config.yaml
n_layer: 14
d_model: 320
n_head: 10
n_kv_head: 2
head_dim: 32
d_mlp: 832
vocab_size: 12218
activation: "geglu"
norm: "rmsnorm"
norm_place: "pre"
norm_eps: 1e-06
positions: "rope"
rope_base: 10000.0
rope_fraction: 1.0
qk_norm: false
attn_scale: 0.177
bias: "none"
tie_embeddings: false
parallel_block: false
init: "orth"
init_std_qkv: 0.0323
init_std_o: 0.00611
init_std_up: 0.0323
init_std_down: 0.00611
optimizer: "adamw"
lr: 0.00114
beta1: 0.9
beta2: 0.95
weight_decay: 0.11
lr_head: 0.00765
grad_clip: 2.0
warmup_steps: 232
schedule: "wsd"
decay_fraction: 0.742
decay_shape: "linear"
final_lr_fraction: 0.1
batch_tokens: 65536
seq_len: 512
doc_mask: true
train_tokens: 438100000
steps: 6685
dataset: "wikipedia_en"
Each number is 50 + 12 x the weight over the matrix's rms, rounded and kept within 0 to 99. Layers, rows and columns count from 0.

# down: layer 9 MLP down (transposed), 832x320, rms 0.039, rows 700-734, columns 192-255
# gate: layer 9 MLP gate, 832x320, rms 0.047, rows 701-735, columns 192-255
# up: layer 9 MLP up, 832x320, rms 0.0472, rows 701-735, columns 192-255
down700:58 38 46 55 32 47 58 43 55 47 37 47 59 60 47 28 46 46 50 59 61 77 28 70 38 52 31 44 59 35 73 69 43 45 70 32 62 49 26 39 57 54 37 47 44 59 49 38 51 46 56 59 55 39 50 37 49 35 47 46 27 52 39 34
gate701:64 48 76 34 68 84 60 57 34 58 74 31 33 49 33 35 39 50 82 58 51 53 34 42 48 31 64 68 47 54 56 29 52 33 54 49 57 58 57 33 42 31 50 57 33 86 47 48 80 59 44 44 67 60 55 75 29 31 75 41 52 37 66 31
up701:72 45 51 75 52 34 36 59 49 74 24 92 37 45 41 63 43 20 56 36 42 74 37 73 24 73 60 28 56 56 59 47 67 40 63 68 51 63 77 40 32 48 49 54 25 55 39 54 47 54 40 55 44 65 36 08 60 33 57 52 72 43 47 72
down701:58 39 53 52 73 72 56 44 30 52 68 54 45 16 50 72 53 75 41 36 34 46 62 66 58 30 51 29 46 58 73 63 58 57 42 61 61 63 60 78 76 50 72 39 49 44 66 38 60 58 33 57 55 68 51 69 50 46 52 59 51 50 49 36
gate702:43 42 49 70 45 50 38 43 45 53 55 53 51 58 27 55 51 45 63 67 56 62 56 50 37 36 47 59 60 40 56 59 49 51 43 38 74 44 61 65 45 59 67 47 45 55 41 30 44 55 53 59 44 47 55 77 59 42 60 54 44 56 50 33
up702:52 26 63 61 55 59 52 63 62 52 30 48 59 45 52 45 71 45 54 47 40 34 27 54 50 78 54 65 24 63 58 47 48 51 68 53 60 60 36 59 30 26 36 40 62 44 36 40 52 44 44 29 48 49 49 61 31 41 47 36 40 53 52 63
down702:43 89 57 51 30 48 41 27 48 43 44 32 51 59 48 72 59 62 45 42 38 37 66 48 59 33 47 62 73 54 39 33 25 45 55 32 58 55 46 33 53 57 49 38 62 36 50 48 36 69 58 54 47 49 47 46 43 40 32 57 48 50 58 35
gate703:49 56 63 61 62 51 53 64 49 56 58 56 79 65 68 57 49 52 58 33 57 44 55 79 44 51 34 54 43 48 68 25 54 51 50 29 45 62 49 52 23 69 61 73 50 57 49 60 34 45 66 45 35 67 51 59 43 34 40 47 42 62 57 49
up703:43 49 40 46 64 62 48 54 54 57 58 58 47 39 65 60 62 50 46 48 49 23 67 70 40 45 50 54 65 37 59 50 42 49 51 44 61 43 40 39 65 64 60 53 50 49 40 51 63 49 41 39 31 36 57 61 36 48 27 40 61 80 50 45
down703:36 45 37 59 62 39 47 65 49 50 70 50 70 52 35 59 63 58 45 43 51 65 62 55 73 41 41 35 45 52 40 49 64 64 17 62 40 49 54 56 70 58 73 65 78 51 40 50 52 71 53 43 65 35 30 48 42 30 25 62 50 35 63 58
gate704:41 57 66 56 38 32 27 64 44 60 63 48 63 62 59 35 50 41 55 59 53 29 62 57 56 41 35 46 38 35 44 45 54 66 42 37 50 62 45 42 65 37 54 60 63 56 61 83 54 38 29 47 67 62 66 49 54 15 54 69 55 51 61 61
up704:60 51 33 45 50 55 40 47 27 24 60 60 38 43 53 42 69 44 39 45 42 39 21 57 62 53 59 46 58 61 51 55 72 50 42 69 58 49 50 73 65 51 70 39 65 35 30 40 43 61 41 32 53 49 72 35 46 61 40 59 54 51 61 43
down704:80 58 27 46 80 31 62 57 71 54 59 64 55 62 46 44 51 65 55 47 68 56 37 76 77 34 19 67 35 71 42 52 87 45 24 53 60 51 50 57 48 33 63 34 55 45 70 56 66 52 48 52 38 37 52 55 53 16 53 36 46 40 56 71
gate705:69 50 73 53 57 71 41 61 56 28 52 81 59 39 46 49 48 59 61 41 58 63 44 45 38 68 26 46 51 36 44 51 56 51 44 52 55 44 29 60 38 43 53 82 47 41 54 47 61 40 69 37 45 40 61 60 50 73 48 51 71 60 54 46
up705:38 53 42 46 32 47 42 34 54 80 46 29 60 56 63 57 59 42 40 55 47 45 69 62 60 37 57 24 41 62 58 56 68 52 45 47 24 57 70 34 41 41 48 18 66 48 26 67 54 61 30 59 56 42 45 31 50 36 46 49 25 49 40 58
down705:60 38 67 46 56 54 53 35 60 46 47 58 54 38 45 55 44 65 54 62 56 56 43 56 57 46 55 40 36 50 44 55 56 42 31 49 44 48 48 56 51 51 46 53 43 45 48 44 51 40 41 56 43 53 36 48 62 48 49 54 38 60 57 35
gate706:50 55 58 58 48 38 37 62 38 49 41 50 52 65 41 45 63 38 43 61 48 52 59 63 59 62 58 41 46 43 57 57 73 55 46 62 52 47 32 41 48 56 52 52 43 48 50 54 55 47 43 41 66 63 61 70 48 54 41 49 51 31 38 41
up706:40 57 43 39 47 52 49 54 39 39 51 28 51 55 59 39 32 71 32 44 52 63 40 78 48 39 55 49 48 48 50 59 55 75 71 49 55 63 33 30 60 38 69 44 41 53 47 53 70 46 63 39 55 66 43 43 37 54 44 65 36 53 59 32
down706:71 49 75 65 35 41 50 40 51 70 46 57 45 49 47 57 59 39 56 43 57 36 35 44 64 47 41 47 43 48 51 56 48 46 33 57 51 28 72 35 28 71 60 39 59 42 54 56 65 48 64 30 41 59 54 30 69 51 58 43 72 48 65 79
gate707:50 63 63 44 48 47 50 46 42 51 70 47 38 59 65 55 59 69 52 46 49 51 55 68 54 65 47 53 36 48 37 24 46 45 45 62 55 50 49 55 49 60 48 64 56 55 38 64 70 61 42 71 58 39 40 51 60 44 57 53 62 58 41 67
up707:47 58 46 43 59 38 58 61 61 38 45 59 53 65 55 48 35 61 28 70 31 48 70 52 71 45 65 64 63 34 49 57 48 61 49 55 49 50 62 45 51 52 49 28 41 62 40 56 36 50 33 60 57 41 25 56 51 36 49 44 61 50 54 36
down707:47 45 39 56 42 56 44 59 43 52 48 54 38 47 37 45 53 51 43 46 63 51 32 27 66 41 50 50 55 41 56 41 79 66 37 48 62 47 57 44 54 55 33 40 64 67 65 57 63 37 44 33 55 23 56 39 56 61 35 68 53 37 37 52
gate708:47 44 50 50 31 68 42 66 62 47 60 67 59 30 49 45 63 58 45 23 46 56 67 46 46 31 57 62 35 77 44 53 66 66 35 41 40 68 61 50 52 44 57 26 44 64 43 73 67 43 40 52 71 61 51 41 30 42 40 63 65 57 66 59
up708:38 71 44 38 45 55 30 55 40 58 47 42 35 61 59 68 61 61 40 48 41 33 54 57 58 17 56 51 51 40 42 54 64 37 56 54 58 39 60 60 52 37 41 49 57 60 36 56 53 45 54 58 50 36 44 32 45 66 71 41 30 47 41 53
down708:53 59 61 43 47 54 59 56 43 61 38 55 22 46 62 48 35 47 59 40 30 60 68 57 61 55 65 63 66 65 50 34 59 33 49 41 60 50 39 69 37 47 45 47 43 38 34 78 30 33 41 56 60 41 39 69 40 69 48 22 38 76 41 69
gate709:47 46 68 50 46 54 48 58 79 42 55 46 62 60 60 69 58 55 61 54 54 48 52 37 48 47 34 60 69 62 48 40 45 66 63 56 59 50 50 41 55 45 46 57 33 35 51 67 33 51 50 58 49 49 34 27 48 72 41 63 41 54 52 65
up709:38 43 42 50 51 54 50 40 52 50 60 43 53 53 53 51 41 41 40 44 67 40 60 62 38 51 57 47 42 43 36 47 51 49 39 34 50 47 59 57 31 65 45 44 61 36 50 47 35 60 68 39 52 39 44 51 56 54 47 55 58 53 49 71
down709:49 39 67 53 74 57 48 50 57 57 61 45 50 44 57 58 48 53 40 65 62 51 34 45 64 28 58 49 55 44 36 44 47 46 40 55 59 52 74 60 38 58 44 70 64 55 52 49 35 54 60 55 28 44 40 44 57 47 51 39 35 47 57 53
gate710:51 52 47 59 56 59 46 54 58 49 51 42 46 31 42 57 39 23 40 39 49 46 49 55 47 15 74 50 56 63 58 65 51 54 55 44 35 45 34 58 26 40 45 54 36 41 55 51 64 66 42 33 58 40 25 57 37 72 40 55 57 36 31 33
up710:53 40 52 30 36 44 25 47 57 34 41 55 49 68 64 34 67 60 33 54 54 38 74 58 24 66 43 57 52 68 51 49 73 47 86 58 40 33 46 33 57 62 54 48 46 45 16 62 53 38 68 62 48 40 64 65 43 33 56 43 33 59 69 49
down710:58 44 46 77 55 47 59 66 43 48 42 69 47 39 35 59 58 47 55 55 40 34 50 63 16 56 68 09 56 28 49 66 55 49 45 41 41 47 47 49 52 53 50 68 63 52 69 50 48 79 39 48 56 48 46 30 74 45 50 54 52 60 48 69
gate711:61 47 54 53 65 56 52 68 55 47 59 34 46 42 46 66 50 45 44 48 41 54 46 62 33 65 51 49 63 46 46 47 41 43 46 48 50 61 52 39 53 70 56 53 50 50 49 41 47 60 52 52 40 50 58 54 33 52 73 58 62 40 51 53
up711:37 58 32 45 29 54 61 59 39 39 30 28 28 49 46 25 57 58 35 52 32 37 40 51 51 42 51 42 59 64 40 67 51 44 45 30 35 54 38 52 42 68 59 42 65 59 40 50 73 43 44 37 55 10 33 49 41 35 39 40 37 47 63 58
down711:45 53 27 68 53 50 55 45 58 37 38 29 40 38 39 50 57 73 78 60 27 40 39 47 54 71 24 44 53 51 38 44 31 51 74 42 32 65 25 47 47 54 29 61 56 49 53 47 52 35 65 63 44 52 69 50 62 62 36 53 46 53 59 36
gate712:47 46 45 67 48 46 57 48 52 62 43 48 59 56 52 78 63 62 73 36 50 42 48 57 58 74 42 61 52 38 71 39 35 37 67 61 41 57 48 54 55 38 48 52 52 39 49 58 47 42 35 56 69 53 35 61 48 36 46 71 58 67 22 49
up712:69 46 38 59 57 41 47 67 44 31 38 51 49 72 51 45 46 61 43 43 63 60 61 45 62 47 52 52 62 51 43 54 63 33 51 40 55 48 39 51 50 50 49 34 50 69 56 49 46 54 41 33 41 52 48 27 75 50 62 42 55 43 53 66
down712:26 48 28 56 45 53 45 53 40 70 57 51 36 32 59 50 71 62 40 43 44 33 46 63 21 56 60 48 52 44 67 65 57 42 49 56 31 69 44 47 50 39 54 47 45 52 58 54 50 37 41 27 75 56 47 59 58 71 55 65 64 46 46 54
gate713:43 61 54 16 45 49 43 39 44 45 37 46 54 53 40 68 45 67 56 34 74 52 74 64 62 40 71 49 53 86 43 26 88 56 55 24 30 40 71 40 67 48 65 59 30 60 52 70 61 32 46 43 59 57 45 59 42 47 60 33 52 69 68 46
up713:55 62 31 57 70 38 44 55 65 68 53 42 20 69 35 75 39 35 35 41 59 43 63 50 52 64 22 51 41 65 53 56 25 60 65 51 60 55 49 45 62 56 51 48 64 37 52 51 74 53 36 52 80 53 56 39 44 51 54 57 66 35 60 40
down713:45 63 40 66 41 49 46 52 53 65 66 37 45 43 51 49 51 23 50 67 58 58 38 41 07 22 09 55 51 60 54 29 52 51 45 46 54 42 49 23 32 35 64 36 59 51 49 57 38 41 62 63 78 67 33 61 19 58 35 49 44 46 43 56
gate714:42 70 55 41 49 60 37 43 56 37 56 16 59 50 81 51 56 53 18 27 38 55 47 52 70 44 55 52 68 63 53 71 51 43 60 36 68 86 23 42 46 41 53 31 51 34 48 49 45 35 55 41 70 42 08 69 25 48 52 77 47 54 64 51
up714:45 64 48 57 67 62 64 60 56 52 34 68 40 47 23 72 52 53 63 55 45 37 62 66 62 48 37 50 31 62 49 52 63 52 49 71 43 49 54 21 51 38 29 53 56 31 51 33 79 61 37 75 47 43 56 46 56 75 49 40 62 49 61 23
down714:56 71 55 33 53 24 57 70 39 32 83 71 46 55 55 37 58 48 32 43 66 59 62 52 63 32 52 63 47 47 39 24 69 38 76 75 55 46 67 50 35 41 57 58 73 63 50 76 57 42 23 25 58 75 41 57 34 68 41 58 53 60 57 55
gate715:37 39 61 41 45 56 34 58 63 60 51 61 62 56 38 34 60 48 58 43 44 46 57 44 64 65 21 77 58 60 29 41 59 48 49 62 45 52 51 71 33 39 64 59 58 37 42 57 53 43 59 55 46 55 16 61 67 59 52 44 56 46 65 28
up715:39 48 51 30 59 58 52 67 73 69 44 63 54 61 39 43 68 53 76 46 34 38 33 54 71 57 26 79 66 47 55 36 49 59 63 48 58 49 51 54 54 35 64 53 52 55 55 33 28 49 55 66 52 57 36 59 63 52 33 63 56 40 67 48
down715:37 52 47 46 50 49 64 40 64 66 43 68 41 57 75 41 57 41 72 54 50 55 66 39 53 43 41 69 52 51 38 53 46 56 45 59 48 72 66 50 48 55 45 51 54 52 51 55 49 52 57 39 44 51 68 50 54 29 56 34 61 38 49 50
gate716:44 65 42 49 47 47 49 49 44 35 58 41 62 52 51 41 62 48 49 57 52 32 56 57 42 50 64 65 40 46 20 43 56 43 63 61 34 54 45 78 99 35 31 52 35 33 41 71 55 40 57 57 34 33 33 32 46 69 42 37 39 46 44 39
up716:38 49 42 54 45 38 47 55 56 38 51 54 44 57 56 46 56 44 56 50 38 43 66 50 39 31 75 39 34 63 64 47 45 60 67 47 49 67 46 43 31 56 47 53 33 65 53 28 37 35 65 47 47 47 44 48 41 65 18 47 67 43 40 79
down716:48 55 63 73 32 50 51 72 24 66 50 33 66 43 48 64 55 66 69 49 62 54 38 59 31 51 39 29 39 57 60 66 45 38 68 56 60 49 44 61 50 63 54 41 62 34 55 27 60 08 81 54 55 47 58 76 64 51 59 37 64 42 50 49
gate717:40 66 54 46 35 48 50 37 24 63 57 70 53 43 42 39 55 60 54 59 79 53 57 20 55 70 82 40 32 58 47 68 18 65 49 64 30 67 50 57 47 40 75 47 48 54 40 59 36 37 48 65 59 45 54 60 51 82 45 58 57 32 62 39
up717:48 46 55 51 31 55 63 48 55 64 48 41 51 53 69 40 40 36 51 31 49 31 46 59 62 45 40 55 43 29 57 39 50 41 18 68 44 53 33 43 53 29 37 34 39 31 49 83 76 48 40 66 56 36 50 59 47 45 44 34 38 46 62 64
down717:50 28 42 60 58 57 69 81 63 52 37 29 50 45 53 53 37 45 56 51 50 58 44 58 34 65 55 55 62 60 43 36 61 47 58 28 49 72 43 67 45 44 26 56 48 75 67 51 58 35 69 58 65 55 41 33 68 51 40 41 51 52 51 58
gate718:63 65 46 61 50 56 26 56 36 56 31 25 39 63 58 45 52 46 61 38 49 64 65 63 43 44 32 70 42 56 32 65 52 23 57 69 44 48 68 57 58 70 42 48 65 50 48 37 56 57 45 72 57 48 36 41 39 63 52 55 60 33 69 33
up718:48 52 54 33 71 48 55 60 33 46 43 53 60 52 53 61 52 43 29 43 63 59 43 58 36 64 74 46 29 42 45 59 54 59 63 36 54 46 50 55 51 39 39 44 32 66 46 54 53 46 50 46 70 64 38 37 62 65 45 52 61 51 56 52
down718:62 59 59 71 50 60 52 62 49 57 52 33 40 56 60 35 61 71 69 63 30 53 47 55 54 38 75 62 43 66 47 39 76 53 31 56 52 53 66 58 54 31 54 66 55 53 38 35 65 33 40 71 39 48 52 50 64 49 66 35 61 41 46 33
gate719:48 57 51 52 67 48 62 60 35 69 52 59 51 33 20 41 44 76 46 49 60 42 35 53 63 64 45 45 32 53 50 39 36 58 46 41 42 49 61 35 45 53 74 52 59 53 64 67 66 49 44 30 47 52 48 57 67 36 54 34 50 70 61 48
up719:69 59 63 42 51 39 46 45 35 38 49 44 61 58 53 45 56 27 54 50 39 48 42 48 53 47 49 44 45 32 37 58 73 36 66 38 47 50 32 23 24 61 46 66 65 58 42 75 51 51 58 65 48 62 72 57 63 48 36 36 60 41 48 52
down719:46 58 48 57 44 48 47 39 65 50 55 69 48 60 60 65 35 78 57 54 47 44 52 61 35 34 61 59 67 39 53 65 49 46 60 53 63 52 46 56 49 57 51 35 64 34 53 60 56 50 49 72 46 41 58 58 47 51 41 32 57 74 35 25
gate720:54 38 52 49 45 67 59 61 45 50 58 57 39 47 43 51 56 29 64 33 44 44 47 59 50 63 52 50 53 36 53 56 40 40 59 39 54 51 60 53 63 41 47 43 48 64 56 42 46 43 51 43 61 58 56 29 43 44 48 36 50 45 46 50
up720:58 64 43 38 49 47 47 55 51 35 61 44 50 38 50 55 50 47 54 52 48 55 51 49 66 59 74 52 55 54 27 59 52 16 48 49 53 56 40 35 57 55 61 71 48 44 73 44 71 61 33 44 52 53 65 53 41 59 66 40 66 47 55 47
down720:60 62 54 43 43 48 34 48 47 42 58 48 58 50 41 78 41 45 38 62 60 52 56 49 44 56 43 56 44 47 59 49 52 60 41 73 59 33 39 48 47 42 48 53 51 48 50 51 47 46 51 55 49 50 34 37 39 48 64 54 60 64 52 62
gate721:41 47 38 55 39 38 39 46 42 41 62 23 51 43 54 50 37 57 65 49 60 62 37 53 50 65 60 91 37 68 59 38 45 51 45 42 38 50 55 52 62 52 30 49 28 31 54 50 37 29 50 62 55 67 34 38 40 37 23 40 54 59 61 25
up721:58 47 56 36 41 50 50 40 25 42 44 42 39 52 50 64 54 73 64 56 40 63 46 54 43 49 43 34 56 62 66 36 48 48 52 51 32 29 30 58 58 33 52 65 48 47 44 47 70 71 40 43 66 67 25 49 48 57 40 55 56 47 27 55
down721:46 67 48 49 71 51 58 58 51 45 57 39 12 71 51 61 21 47 53 48 70 57 48 67 49 48 50 74 45 54 46 46 34 70 65 49 52 52 31 47 48 47 43 55 62 42 53 61 74 36 63 54 42 43 33 55 63 51 53 40 42 27 20 38
gate722:78 55 34 75 40 50 45 56 67 51 44 64 21 53 47 48 59 36 50 64 39 51 69 54 52 47 54 68 57 47 44 44 58 47 37 32 29 53 32 56 41 67 73 38 69 46 50 49 49 45 30 53 43 37 51 60 32 53 44 35 39 70 56 56
up722:24 70 73 26 53 56 59 54 34 38 27 68 54 40 60 52 43 52 42 40 54 69 59 47 46 43 59 42 32 70 44 39 46 61 44 55 52 34 47 22 53 60 49 56 40 65 48 55 49 69 47 30 64 48 61 46 45 54 30 47 32 34 61 56
down722:57 58 37 61 49 58 63 26 48 68 63 45 32 49 53 29 30 78 32 37 46 44 33 71 39 78 45 19 42 48 56 46 50 24 66 57 51 43 82 65 45 60 59 35 51 30 61 51 60 72 43 56 63 54 42 37 38 54 56 51 60 49 50 37
gate723:57 49 54 53 58 32 57 45 46 53 66 55 49 59 26 61 57 46 40 39 64 46 55 61 40 58 40 43 55 58 64 57 52 51 52 43 64 57 31 44 61 50 60 72 66 52 63 46 51 34 62 32 56 57 46 40 53 72 47 62 52 56 61 52
up723:67 43 32 75 60 47 40 43 44 60 75 38 59 55 55 39 42 65 49 36 44 21 43 52 08 46 47 36 52 55 34 28 41 40 44 51 45 60 53 78 20 50 47 61 56 42 65 45 53 41 62 46 32 51 56 34 63 57 36 41 76 51 48 56
down723:65 44 36 38 41 38 38 42 41 61 63 42 62 72 30 45 62 46 46 47 52 37 58 46 58 47 40 58 56 74 49 59 49 46 52 48 60 41 46 43 44 36 77 52 65 42 61 50 52 25 33 47 58 42 65 71 51 67 27 60 65 63 50 28
gate724:63 64 65 71 21 61 41 26 51 43 79 54 52 54 60 73 63 13 25 38 53 58 64 52 70 54 56 59 55 39 64 37 40 32 60 57 53 40 66 46 73 80 53 63 60 34 53 33 61 74 43 44 40 52 46 45 35 70 55 53 54 69 51 58
up724:50 51 50 48 53 28 54 32 53 58 62 66 58 61 24 47 48 54 61 27 43 61 69 42 34 47 51 49 53 31 58 35 56 34 72 72 63 38 66 39 57 51 55 61 59 34 30 52 53 91 75 69 21 26 63 39 50 66 57 54 59 62 54 70
down724:34 55 67 37 48 43 32 53 54 73 78 42 61 61 51 72 54 33 45 31 34 56 50 48 56 50 62 42 31 50 50 64 72 38 38 43 29 48 69 53 56 23 74 37 66 65 61 40 71 34 28 49 70 52 41 74 55 57 32 60 58 52 57 72
gate725:54 43 51 51 60 52 57 49 47 50 54 42 43 41 48 31 51 47 61 29 62 40 30 41 45 68 48 47 62 43 36 45 36 28 47 43 64 66 54 43 49 45 42 41 51 49 43 40 52 48 49 53 42 50 38 53 52 45 34 46 42 42 43 44
up725:59 56 70 56 51 58 50 53 35 50 45 49 55 50 68 31 58 44 52 14 51 52 34 52 43 63 62 47 47 78 45 67 46 36 48 50 46 45 59 78 52 42 45 56 89 46 73 20 61 44 51 40 44 45 60 45 61 47 47 37 58 47 45 49
down725:58 57 40 53 46 55 42 53 55 40 38 51 46 34 57 52 47 52 53 61 42 50 68 67 50 65 64 56 58 29 57 46 59 57 45 44 68 49 55 62 50 45 41 45 54 42 50 47 37 64 38 53 44 48 49 44 56 36 55 47 43 49 41 54
gate726:58 76 50 54 52 40 31 30 48 50 34 53 51 54 68 44 51 60 59 50 61 47 42 38 35 51 56 58 51 25 66 48 48 23 42 54 46 52 51 53 43 59 50 49 51 25 25 66 58 66 53 34 50 55 38 62 53 48 74 52 47 61 59 40
up726:66 31 49 46 49 75 42 37 56 35 45 36 48 31 52 49 42 42 30 72 40 49 59 59 76 57 33 38 43 59 48 50 44 48 43 67 42 59 45 64 43 55 52 75 50 62 45 52 56 50 54 50 67 63 65 65 51 37 66 37 46 41 38 45
down726:41 42 35 51 22 49 58 56 61 59 60 56 65 53 41 65 43 64 40 54 56 41 52 49 41 58 48 46 54 54 48 42 59 51 68 63 65 58 60 46 51 58 52 59 30 30 73 41 28 52 49 32 75 65 49 55 46 46 60 44 58 61 39 41
gate727:57 54 36 41 50 56 49 57 45 55 48 31 41 62 51 42 43 39 40 42 48 65 46 60 46 59 47 67 49 46 30 49 55 39 59 47 43 58 35 62 56 58 49 67 48 50 60 52 66 34 46 44 68 39 39 53 55 57 64 72 58 50 51 41
up727:43 64 30 61 54 31 33 53 53 36 53 44 53 44 51 55 60 49 52 52 42 55 45 54 47 59 45 52 49 67 59 55 55 59 26 69 35 64 30 39 33 61 61 32 44 43 33 55 50 53 78 54 27 49 47 58 26 38 58 23 55 46 66 36
down727:62 71 51 43 58 50 30 50 71 45 57 53 51 26 54 60 52 56 48 56 48 48 23 73 49 42 72 44 46 47 36 62 66 44 51 61 38 56 57 66 41 63 58 52 54 48 30 61 55 58 62 59 56 47 45 39 64 47 61 40 45 47 60 41
gate728:38 72 33 48 55 66 45 40 59 64 43 39 39 59 42 70 55 66 33 51 45 47 24 51 28 29 51 44 69 36 61 56 66 64 61 40 54 41 59 41 52 79 58 51 49 39 49 32 26 54 52 39 38 45 42 40 53 46 64 71 61 36 43 60
up728:39 57 61 32 39 61 42 64 59 48 67 84 51 44 47 49 35 45 50 49 50 65 61 59 46 37 74 42 39 47 37 25 48 44 59 63 22 45 54 40 49 41 53 48 72 46 45 51 74 43 55 39 46 40 62 45 67 35 33 20 40 51 32 77
down728:65 49 47 46 67 68 42 46 21 57 82 52 62 67 35 53 64 61 52 38 44 36 87 39 63 38 57 80 63 33 58 21 13 68 40 57 68 36 45 47 50 64 55 65 47 50 68 62 44 67 58 36 54 52 59 43 55 52 55 46 59 63 51 60
gate729:62 48 42 57 44 52 56 23 68 29 73 59 73 56 67 26 63 37 51 74 49 26 37 52 50 55 24 52 59 67 51 39 46 40 52 47 48 52 41 74 44 52 44 46 82 51 70 69 46 40 81 70 52 30 26 64 54 35 59 82 52 67 61 58
up729:52 41 71 58 40 39 58 26 52 39 66 47 37 51 61 52 54 65 52 50 31 30 50 44 46 54 44 52 48 42 48 52 59 56 51 63 37 51 62 49 66 50 67 34 16 62 73 46 36 48 42 47 40 39 58 67 38 65 39 65 51 67 49 50
down729:34 35 62 33 66 62 41 49 79 21 49 57 60 50 61 45 47 58 65 48 81 57 49 38 54 50 44 51 80 56 48 37 46 58 50 41 26 35 57 77 31 48 55 53 70 57 43 44 54 34 57 61 64 57 67 37 42 36 56 53 44 29 48 32
gate730:35 65 65 64 53 56 48 44 50 47 48 44 66 53 73 41 62 47 71 39 54 34 41 26 57 49 60 56 53 52 55 48 72 68 52 35 50 44 40 60 49 56 62 62 35 59 47 56 50 56 50 52 79 50 66 38 28 58 40 37 46 48 56 57
up730:42 40 19 44 45 35 28 39 45 56 65 39 38 58 47 52 46 47 50 46 64 57 32 44 24 50 39 60 51 33 39 39 49 45 53 60 55 59 49 46 68 35 52 61 53 53 40 24 52 47 36 49 50 46 48 45 76 62 46 43 55 43 48 38
down730:63 26 62 51 65 58 44 60 47 50 23 41 44 56 54 40 59 58 56 60 49 30 50 68 31 64 42 68 67 77 61 25 68 65 41 48 45 48 60 46 34 38 57 54 50 56 51 51 55 37 52 60 63 49 50 48 69 58 67 41 48 39 44 48
gate731:53 36 56 43 41 30 41 52 60 40 66 52 37 54 50 54 42 54 46 46 45 60 54 49 66 25 49 69 66 52 35 28 65 54 41 52 50 29 51 44 37 54 66 48 41 71 50 48 58 55 47 41 63 51 43 56 36 26 53 72 43 49 71 78
up731:16 60 60 53 55 53 60 34 48 27 20 53 56 35 48 39 47 65 71 46 32 71 58 41 40 36 21 51 57 31 64 42 55 52 61 44 40 42 56 46 43 71 65 38 34 37 51 58 65 43 68 62 37 39 30 38 42 88 48 40 45 52 59 23
down731:45 46 54 54 59 40 73 55 44 53 43 54 82 60 55 48 58 58 33 68 67 53 47 43 26 51 69 39 55 23 63 38 48 68 60 62 67 56 43 51 37 45 81 49 27 45 37 52 44 38 51 55 57 75 51 48 57 65 35 51 58 54 64 44
gate732:50 42 31 37 52 44 56 40 33 58 65 57 78 46 75 44 27 70 40 39 41 49 58 80 65 66 57 23 42 39 47 34 54 57 48 62 48 79 48 54 42 53 68 46 53 61 23 52 75 41 57 39 54 53 49 80 53 40 43 57 47 41 53 51
up732:54 51 45 40 32 65 39 50 64 28 24 54 55 68 47 26 53 51 56 46 47 56 61 55 58 52 55 61 32 67 36 62 29 36 57 65 39 47 40 50 52 46 60 39 61 54 63 38 45 45 59 48 55 31 59 75 54 30 39 49 35 39 34 83
down732:71 41 49 36 52 65 26 48 61 53 30 48 67 51 59 48 59 61 47 42 40 59 44 62 48 35 29 50 47 76 43 70 47 59 47 59 29 69 57 66 62 41 58 43 56 74 50 60 51 31 54 41 58 49 33 53 60 42 39 49 57 63 54 50
gate733:48 31 54 54 29 47 34 45 38 62 39 40 44 40 41 65 46 33 19 65 49 26 79 40 57 57 53 47 54 71 74 41 38 43 24 36 72 59 54 55 56 79 69 41 35 57 31 48 51 39 59 46 48 49 61 45 53 56 46 57 40 31 58 58
up733:46 40 57 46 45 59 64 65 48 53 52 50 36 51 55 52 42 41 43 58 67 33 59 46 53 42 54 56 42 50 48 24 53 58 65 46 37 56 57 57 52 44 49 44 40 54 36 57 54 72 76 46 37 58 45 37 49 43 43 40 24 50 35 25
down733:53 31 51 35 58 44 59 40 58 38 64 85 74 35 50 44 48 50 56 50 50 47 61 52 67 40 38 35 42 47 55 38 37 46 45 42 55 64 65 60 27 60 51 48 44 59 46 52 46 59 40 55 34 57 63 47 76 58 50 55 45 35 64 55
gate734:57 67 27 62 52 39 48 71 47 49 32 50 65 39 69 47 47 51 66 52 62 33 54 43 40 51 43 32 56 46 43 65 43 33 52 37 59 68 39 60 63 61 39 38 59 43 58 35 75 67 60 63 37 59 43 27 46 60 61 43 47 29 57 42
up734:58 67 50 54 40 51 40 30 61 53 62 44 49 72 36 39 44 31 54 51 44 58 59 49 63 48 39 57 61 60 64 64 57 35 72 50 40 65 46 58 44 52 36 58 52 59 43 38 46 38 73 60 44 29 64 52 56 35 66 45 61 55 39 30
down734:34 27 40 44 32 42 32 53 51 60 39 44 63 59 73 43 44 32 42 45 55 47 41 63 52 48 50 70 58 56 44 64 78 51 47 71 47 51 41 45 48 40 44 58 50 59 44 70 46 62 36 43 52 51 52 70 43 49 49 27 49 55 48 56
gate735:59 45 41 63 47 72 28 45 51 63 49 47 51 39 40 78 62 49 53 52 47 49 57 49 49 44 43 03 68 40 31 37 56 62 52 59 48 56 41 40 45 47 58 39 46 56 50 52 61 49 44 30 68 60 30 56 59 60 91 49 42 49 35 45
up735:35 49 36 34 39 36 45 39 50 70 58 55 64 25 51 57 40 50 50 47 47 60 28 40 48 46 66 45 64 60 50 76 60 62 44 69 54 09 43 46 47 52 24 52 51 50 51 45 60 46 74 24 43 48 65 46 33 55 25 41 37 68 57 53